Each number is 128 + 24 x the weight over its row's rms, rounded and kept within 0 to 255. Layers, rows and columns count from 0. Numbers have three digits each. The size before them is the row's rms in percent of the matrix's.

# k: layer 7 attention key, 64x160, rms 0.108, rows 22-63, columns 120-159
# q: layer 7 attention query, 128x160, rms 0.115, rows 23-63,87-127, columns 120-159
# v: layer 7 attention value, 64x160, rms 0.0874, rows 0-5, columns 120-159
# o: layer 7 attention output (transposed), 128x160, rms 0.0918, rows 0-4,64-68, columns 120-159
k22 099:117102170136080124167156134192154153132110186129118125153101095123104131151118166099095105103132097162123104167149134116
q23 098:120151140110105089148102156131147109152122089110124131130159150127122175130155132104117125167133083144116121147140158141
q87 083:111164148105143142094148143100151114102122173083106152166149130137084157138137128154126145135121115080136109111147099100
k23 090:136090121178136153142163130135124150094116139137106117150114107126144115169144106078151120129127180133120128166144120130
q24 081:119130112155121157136127143130133169154093152175092119149123115120136134138109123095120172120160154131142135119114093130
q88 096:098146130136121119125140128138119097132142112088098171128112110113122170138132077065108113133162115138129131117095110127
k24 091:144081082132137121128121129078139110145098098137139137133151129128161134106132129154157135125135095084088139148146142148
q25 099:157106116168108148174097136119130159145149181122118117125164153149148132100126142160115178135113083128121121132139141110
q89 110:132173117115147134143158132099116083120162136112153167116120148127084130129142126171154150123140070151130148106129116104
k25 106:155147092089131152143148099123105139133117099107115121121155116128151088166111102117156122110141180147077142157130136103
q26 111:138160104162116154078124141140084158139152145152126139105126119140137103132107114108107078068157133151133141104121116087
q90 091:165141110134117160136139105138106119150153144149157156130121119113133109111122070142094122107173133135131153136115124120
k26 091:153131159142085164184112168148129121174120132124158097137141125142114145091107104110096160126129090160139149145147081128
q27 117:141138143118091132173125166112124134177093144177132133132134132117112168140157108128102143160132123147099184112155136192
q91 084:103134107123143113144139155131111084145096120135160108130143105108130127123145099140145131141149135121120145091138121148
k27 070:108135146148107127177147178148132165121096074161137083117124096162104134126122164139132135099156077088103112142113114098
q28 086:166110147126118122114123159145138170182122153144163128135108136161144122092135145156118139158184101170149147151116139147
q92 110:127150143102102122116106173126152085152136118088139091123150102141107177133143155129143162163156109165139169124095112108
k28 109:159085124149120140117190122159165149136123113144124088130140116141122106171124100112122104099151181158134116151155123133
q29 115:120161186097114097117133182120141095113119117119117096141089129181084173106140140126139140154125093115122106099124135184
q93 083:115193140118114111134122143123151111075112134089126153134080111120105124138152114120134137151105137127136096105140119127
k29 080:147091089115175126118141117086151151086148126152112114093130162149152129170116125108148153164116164153132126148133158122
q30 114:144115162097132119114104120153181090115099088077130081156115125118106139107129150113158182128095105086119091123153137130
q94 071:120158100095142095088106141105124056113110118066125140165133117111115115127124147138144106118137100108163124102138109125
k30 101:114141061137171118050142124084118163118157130150120153105105146127184157144144153172124103146131158112156157090139159134
q31 109:125107099119138136128144072114120129120153152140132173126147105120150141163094090127138090078123150145118104128113107083
q95 091:120122135110106109139105141134095106093167113103137164114112100154097130133090121113107101128135143114164102097070145118
k31 096:167132132168121146187111078122110100130134158110140190102127109112145131114105106122148164126095133108114173125140121108
q32 082:083141113118136165109136108133122172167149168118123178123128124121123106160159144168162111104148148151112140127113094088
q96 102:138130110148108166120108083129103163131115144138121137137139123089164105141116092144126117098119150117098157152132107102
k32 110:151130124099132128113122122097127112140154120104124112142125167113163156104152150079111120116127109160137118159131112108
q33 090:186104127166097131135168116126111133139094156152139133122114089110116055109130113138100104098150156118131155103119144158
q97 110:107138112097119098136112121142111090136142123093153162120132090115112109122131087136136080135153105123113121136096139124
k33 087:130155134144087125151101074142079135139098132171098141117127109114089145129111109086110118072157155112136155145157113128
q34 072:153109078143139149077125101105101158120133120186150155125140131095132087144124143128125108121125169120094076124129126094
q98 084:114110123124076110111080132132088108161130142105139131174124121146129152123083127103117070123151112120149119132105140150
k34 083:143134116147091162122093149135123152091114135110160076144097127126114129119112083111101158097133102095148150100175116170
q35 085:154092166131101088091114151136144107113112118128157093120136154144156133118133126091102145100118124134124123160168105168
q99 119:129153144102144095145142119119149090131100108104104087175126123126116171136170152115171139156135114150122137118111126130
k35 088:115099148125115118156128090139165138122117155130121143154111100158104144192121167085155116122130142138120087147088147095
q36 091:114083118193106147123166139100122068094156111142078108089103132115122097111116140133133138107134077181120108122143163126
q100 112:090108106177140104126129107087103101116134122120129139078058121113137093110128143118125071103129105133108081146106170111
k36 094:181154112132113111102141139126103124131134148143120119140141112164104136098111101100109138133118130109134177096150098158
q37 087:117131108108116126110104095161107091123149118096176169124146139122151123119110091141105126100153073074202117108148113130
q101 100:111146136110161101120102151134104076159154096082141130120123115122095118105148150132158136145167094112149101116122117125
k37 111:114122120155101102166138086125136168126140134113139142091106131125161111162120112099152086078187091148128129122101144149
q38 089:146089134123127162121139134105140119102129141168156153150122084097111117119056099134135127096093136118103132124117116109
q102 094:163089132135123145128159109121100157131122139141161167125123121127142105097106153105131125104116138104157130127112161145
k38 122:121090145137114138137158067213112134102126123122132139129130107082104124125106110106130083106138139115135084138122123109
q39 100:135139102130133102179183126113142134137156145166156166118123123144132084134130111108124100077128132081137112123125097141
q103 116:138147166127117107154111152137154116177119177151138130148160147148118168109155135111093171158120118112138168143146113155
k39 119:127092114139072108166165084140167152172107146150142119135118115134120114122123099097127103083152137129132136169127121134
q40 104:111107127151123149103118071137093146137145165127139159118135111100141102158075086116118082099150141165104114110135070087
q104 089:130114150140098142113112141118101124131170151070129117109121124143123099106110124087104119102152132134146145138112066129
k40 124:125120128140045142144153152146120131181126182130136105123130107153125147133106115067120132077142127161150145169134105115
q41 126:151118111165166168138092065157109154146125137132139147102162114096178108123125104139080091100160127116117138139151102114
q105 092:140131064139165189140137050145111123120143131140130153107166159092151109142117123176127116131162122149095121134102150076
k41 088:115133155137100140150141135155129118150143167116119099103138138155152162152185154115116138058122089140147125165154130119
q42 081:128150133102105129127135184148154094131147138129098111139146157160111203115152125101150175156118087131134127143160147151
q106 084:106136161102166108105117175155141142134077115130107126157135126130138181144134139150124163170134128125134123098137156122
k42 081:124117124139181092124142096087133126088114133143081186111152117096145094124118116120157133157154122152082120093096138123
q43 092:149129091144153136176164127123152162151109102154120190112167089117154110131094124122132103123142133108098144167110136141
q107 100:127090109139123168107143088136117157138135161152149168129162117113167117153093097179103109107160128121113172126106124122
k43 136:145136103139122118139127092110088143135176116112146149138158112121149135110112068118116099099152127098142149151100095138
q44 140:126126130126143143159156114094137147153120121141125154091171116101154133193132121117116113125117167183113124175128130135
q108 121:170116144152085156143163115143145186114132151142167138126117100103121103119108108116075113128096133118151144171130112184
k44 079:097106154114078095099098152161112152172144148106177125143110119180152150128094148133105141128112117089125154154150096179
q45 103:129144130146121156113097119144126108096086069121129093174075091155094091109115132130100118129126146074142111093135112136
q109 095:135123078134151128131129120131116126092135076125140083100089105160105103142120158117132082118118131142138113152125158126
k45 121:132108131140144109118129200174135164111159125123139108121126115144099117123101188132131129131145130139138100129089131126
q46 096:142151131147104152090098127137118159108089127110175087126125142141101124121110096088120127107135098099129108181127079155
q110 107:144101122118125117098112114107123081147118176122133155119127187114108109115131107142108107141106068122156113132138134165
k46 094:115101115148122153137145120120111135114121146115104140101119154075161092123147104115133123129146104136134110160144141116
q47 092:116120088132158138119145126100144167123108134151087134152134105116126148150130157148153137124138150170073141204116125152
q111 110:134117111127083123110109075107124124096103157124131136142117142086179124135091093135096118127072127117135124120133142105
k47 112:156110124129129091139125115095109083093165166103132128145145101099129103107081149109132097135051115149145154124134110103
q48 075:149110097103167092161122088158131161168127161158102131155162098073128143121170118129120144146107171103082150112159142133
q112 101:100203137162148139122120128129136164144110131135089124143176131113134147175139122164168139140142164161084156128148092086
k48 127:097130103121149107104152150100123130117098113134129126139131098126137179152124151143123085142123195145150144109117129138
q49 108:137112150143106119108136143139153119113122125132101069101132108165129113098137137091111145114146111148132130152147134142
q113 142:161110134133111173137148158140180144106135163151127121120129176160122117100118107129079186120132148112137145165152110154
k49 114:164092157096153133095154153127150131169152126153088130163131184152132147132142154111136166134143137139155178145187120141
q50 088:125141145133115154128082104159121151143076164077116149145162159135131129131096130130131099124159132126139114107155114083
q114 106:118138143116137112127122138105135129142164113080103148104078137159107137131118135147165120133127112137155091117109133090
k50 101:104122146123112156115155151144165107125088138106132128157127124124121139168169119136140073097146075155121098155087114109
q51 139:137160143143121160096111127157109132096114129111131084111111111129112091093123132116092146118147106095161111130140099128
q115 129:117140166118082096146119125129117072095126127118115084140079174104114140157127120091119102141102102133134110127110134166
k51 116:170109183158142145127147134122141134144100137135071141120096189142138134112162180110157110105135122146135140076127154128
q52 067:115136178087088112127090112167168151161114126111126130191139105136133171108134136112132132165136124154163156106137117147
q116 103:115136160114109100120125151107109115154134116127096137127160092162113170158142136129135105156145109146145118098104139128
k52 119:117130091104123102168123160121142123126142080101120117117135096142128129129109123093133077135135166155082120141066142106
q53 093:133116136160110124084125159139126123093116155128125118150112157144097081124118125135131090099154142135100084079100119099
q117 106:109088126145165108144155130076133075120158141110106129115097135175107134125124151131172120119135075138145114094110136104
k53 107:111127136140127198145135118122109146101110155099101131140121112114104107152158102105152145163104086172113085144078114071
q54 080:138153123149141075114139129104123125105108102080157128137118153129114135104132142108112104096105154121109125099141142125
q118 113:104149157150110065123149142084112095148142137101116115123138088134090158123136171097151107133126110165137119100107111109
k54 109:123151126150083114136152128078117152130130124107127129127081099120144156146104127120131092139076166170122139120118135154
q55 072:141100153108061145136168110102150125097103120160141115152121090103137116146094092102156110129149125138158154099122113140
q119 102:178109145125074176120093166142129136084101124126154110142131137131087088123128133117112130141120141089137152169133104182
k55 111:167099121137100156123130162100117157132143135129158150138111119224118141104118147089125141117127116118113130133126131121
q56 102:136107179100130104155117083114101122121119109093151160092131141136095101129098113108143087140126094131097124112091151112
q120 111:090163140139136077160120135089110088150128133111129156098084127135122122110147150129166127139102083131127075100122137105
k56 092:098084168138115101184145132127170091178102148118100132073109149115106135127143112107119094115144096170134123167101150158
q57 102:100134138082123166168125111121116101147152143137120180117150167094148172184121108164126102137125115127156120151123124089
q121 109:172076101102149163170136128134112136150153124147171127110127137116140111114107134141110128102163124099155113153139159172
k57 123:159134117150134152128104114167148162153141111136156096092108150113153120119142115102131142092156108092140126173139111134
q58 073:138151159114136168135122125151144066134107129130100134121127108095118118138135103121133159126144073120101113135139138131
q122 123:149094126130116145129115098169122090136121135093164159131140111109128084114081115117095117106157106114160124133114130173
k58 120:118100080147136158120088098146095146119154134128171155090137125134191113131101146180129159109154093100162142120121131110
q59 079:107149108145122118137179148134161106140126124128111099102162144125156162169160129106142130147090108153120112169146130140
q123 106:140138122131134131135155156092137146179121151146109101128122142141106147144146125121111156128116076121130130122140117133
k59 105:166134163126130107089147143107108141154180137135081107133098144145121121128139135079112146116154146103140164158143135131
q60 063:133134137128145107150148168157172120158096138097080120136133163160138173110138164128143148154150108154156142170143138146
q124 093:117127133140180089113147123124111123140132141100073157129153110104158143151137129132116148149123115143098114106116165080
k60 099:140133115108157133118146095120135105082150139118108133119160116057149115163118104137128099137107146139099115147086118119
q61 097:103119064105133123157188118096154117150118136145115156108142145100156139168121133141134142108098108118125140121134143099
q125 115:117106099159172169131167114102112101110173144100109128110132121135149089110114149127132115081104134121150126104124140046
k61 105:114118071154145132129162104115150101142183151097121136102099129108112133110148100142142140098135110148162106148138100108
q62 110:100141111096154107209124124112112135156148155098129180112142110119129150139127120107144130157101090131119133129087128092
q126 095:097144123111160122156115130086127105155157138153115124113152135144133151129171126144158135118144099137102114109129116099
k62 107:151188131122156142146128106120136118148088074159097092112128160153108135100140118140121118121130138115115149106150144154
q63 083:127126131108200148125135131159116115131128142163130115165131124136139146153120155130141155110107149079149139137155111131
q127 117:132144086097173186078143123138108158128121106138111104135142141145121114144170140163145130124204127094111114147166113122
k63 118:114152079095134125095139145125100153117166090130166124109153134151125159161167131138144121117200139091124104164133144120
v0 109:119141102131124148125097078106151159105136127132120190099160114089089151123129130117130146134149123132146099162138128110
o0 102:115145119141160150131088150154112118143114129139096121156144149115194147108126109163110126133148131117092137153108139134
o64 110:132161117149178120120123188115135136132176118155117123119140139139098095061119122095102136154142110096121111146119118168
v1 092:148196115099097110113141158115158100117143139136116144080153136102124155150129108153118116142142114134124099128150108150
o1 094:114102169097113152110175154164137138106132157201178117137097140159176108131149119147100136120132128128109159148123159148
o65 099:113111138094116111120161166150106127170139128127121166127114137129132115105155120138155116144136109109095107109137114119
v2 101:099053090153148128133144100127153147106138160142110135131073123105122152134145124140155148119124111127145135137129129108
o2 110:142132117152135147112139079136155155159151093184115131150132130129179122145117126129094106108142159137152129164125105092
o66 086:168136088136148146057119122115121113177168128117097112164142128156130128126105123121088153107130131119130103176143076145
v3 103:136131090125149116116085152151137109163111107108162153157173099156081127136140115109121144099088171108135110144158121111
o3 108:117151103136103105134088145119122131142112132072091143121161140158111121120126150111129134161168120111090059123122098160
o67 101:131106163141095094163052148132102149100104138146144125122141119104136152141122121106089149184116130167142164124101133160
v4 098:129088140162120101130072160140131089131100134134120115131091137098125151111151099115113110110113129097096140130141114087
o4 094:114146171123090126142085156110115136142116136125102104122145126151118134137157138102080122191155115126098123112142093162
o68 111:119140122108120123089098121126109162110211139121158063137143120100131159152149136147115128095092164158131119124089161123
v5 106:082139118127153135123119097134149156129124134140102137092103154115125080121141151137164162130153126112109125158099112167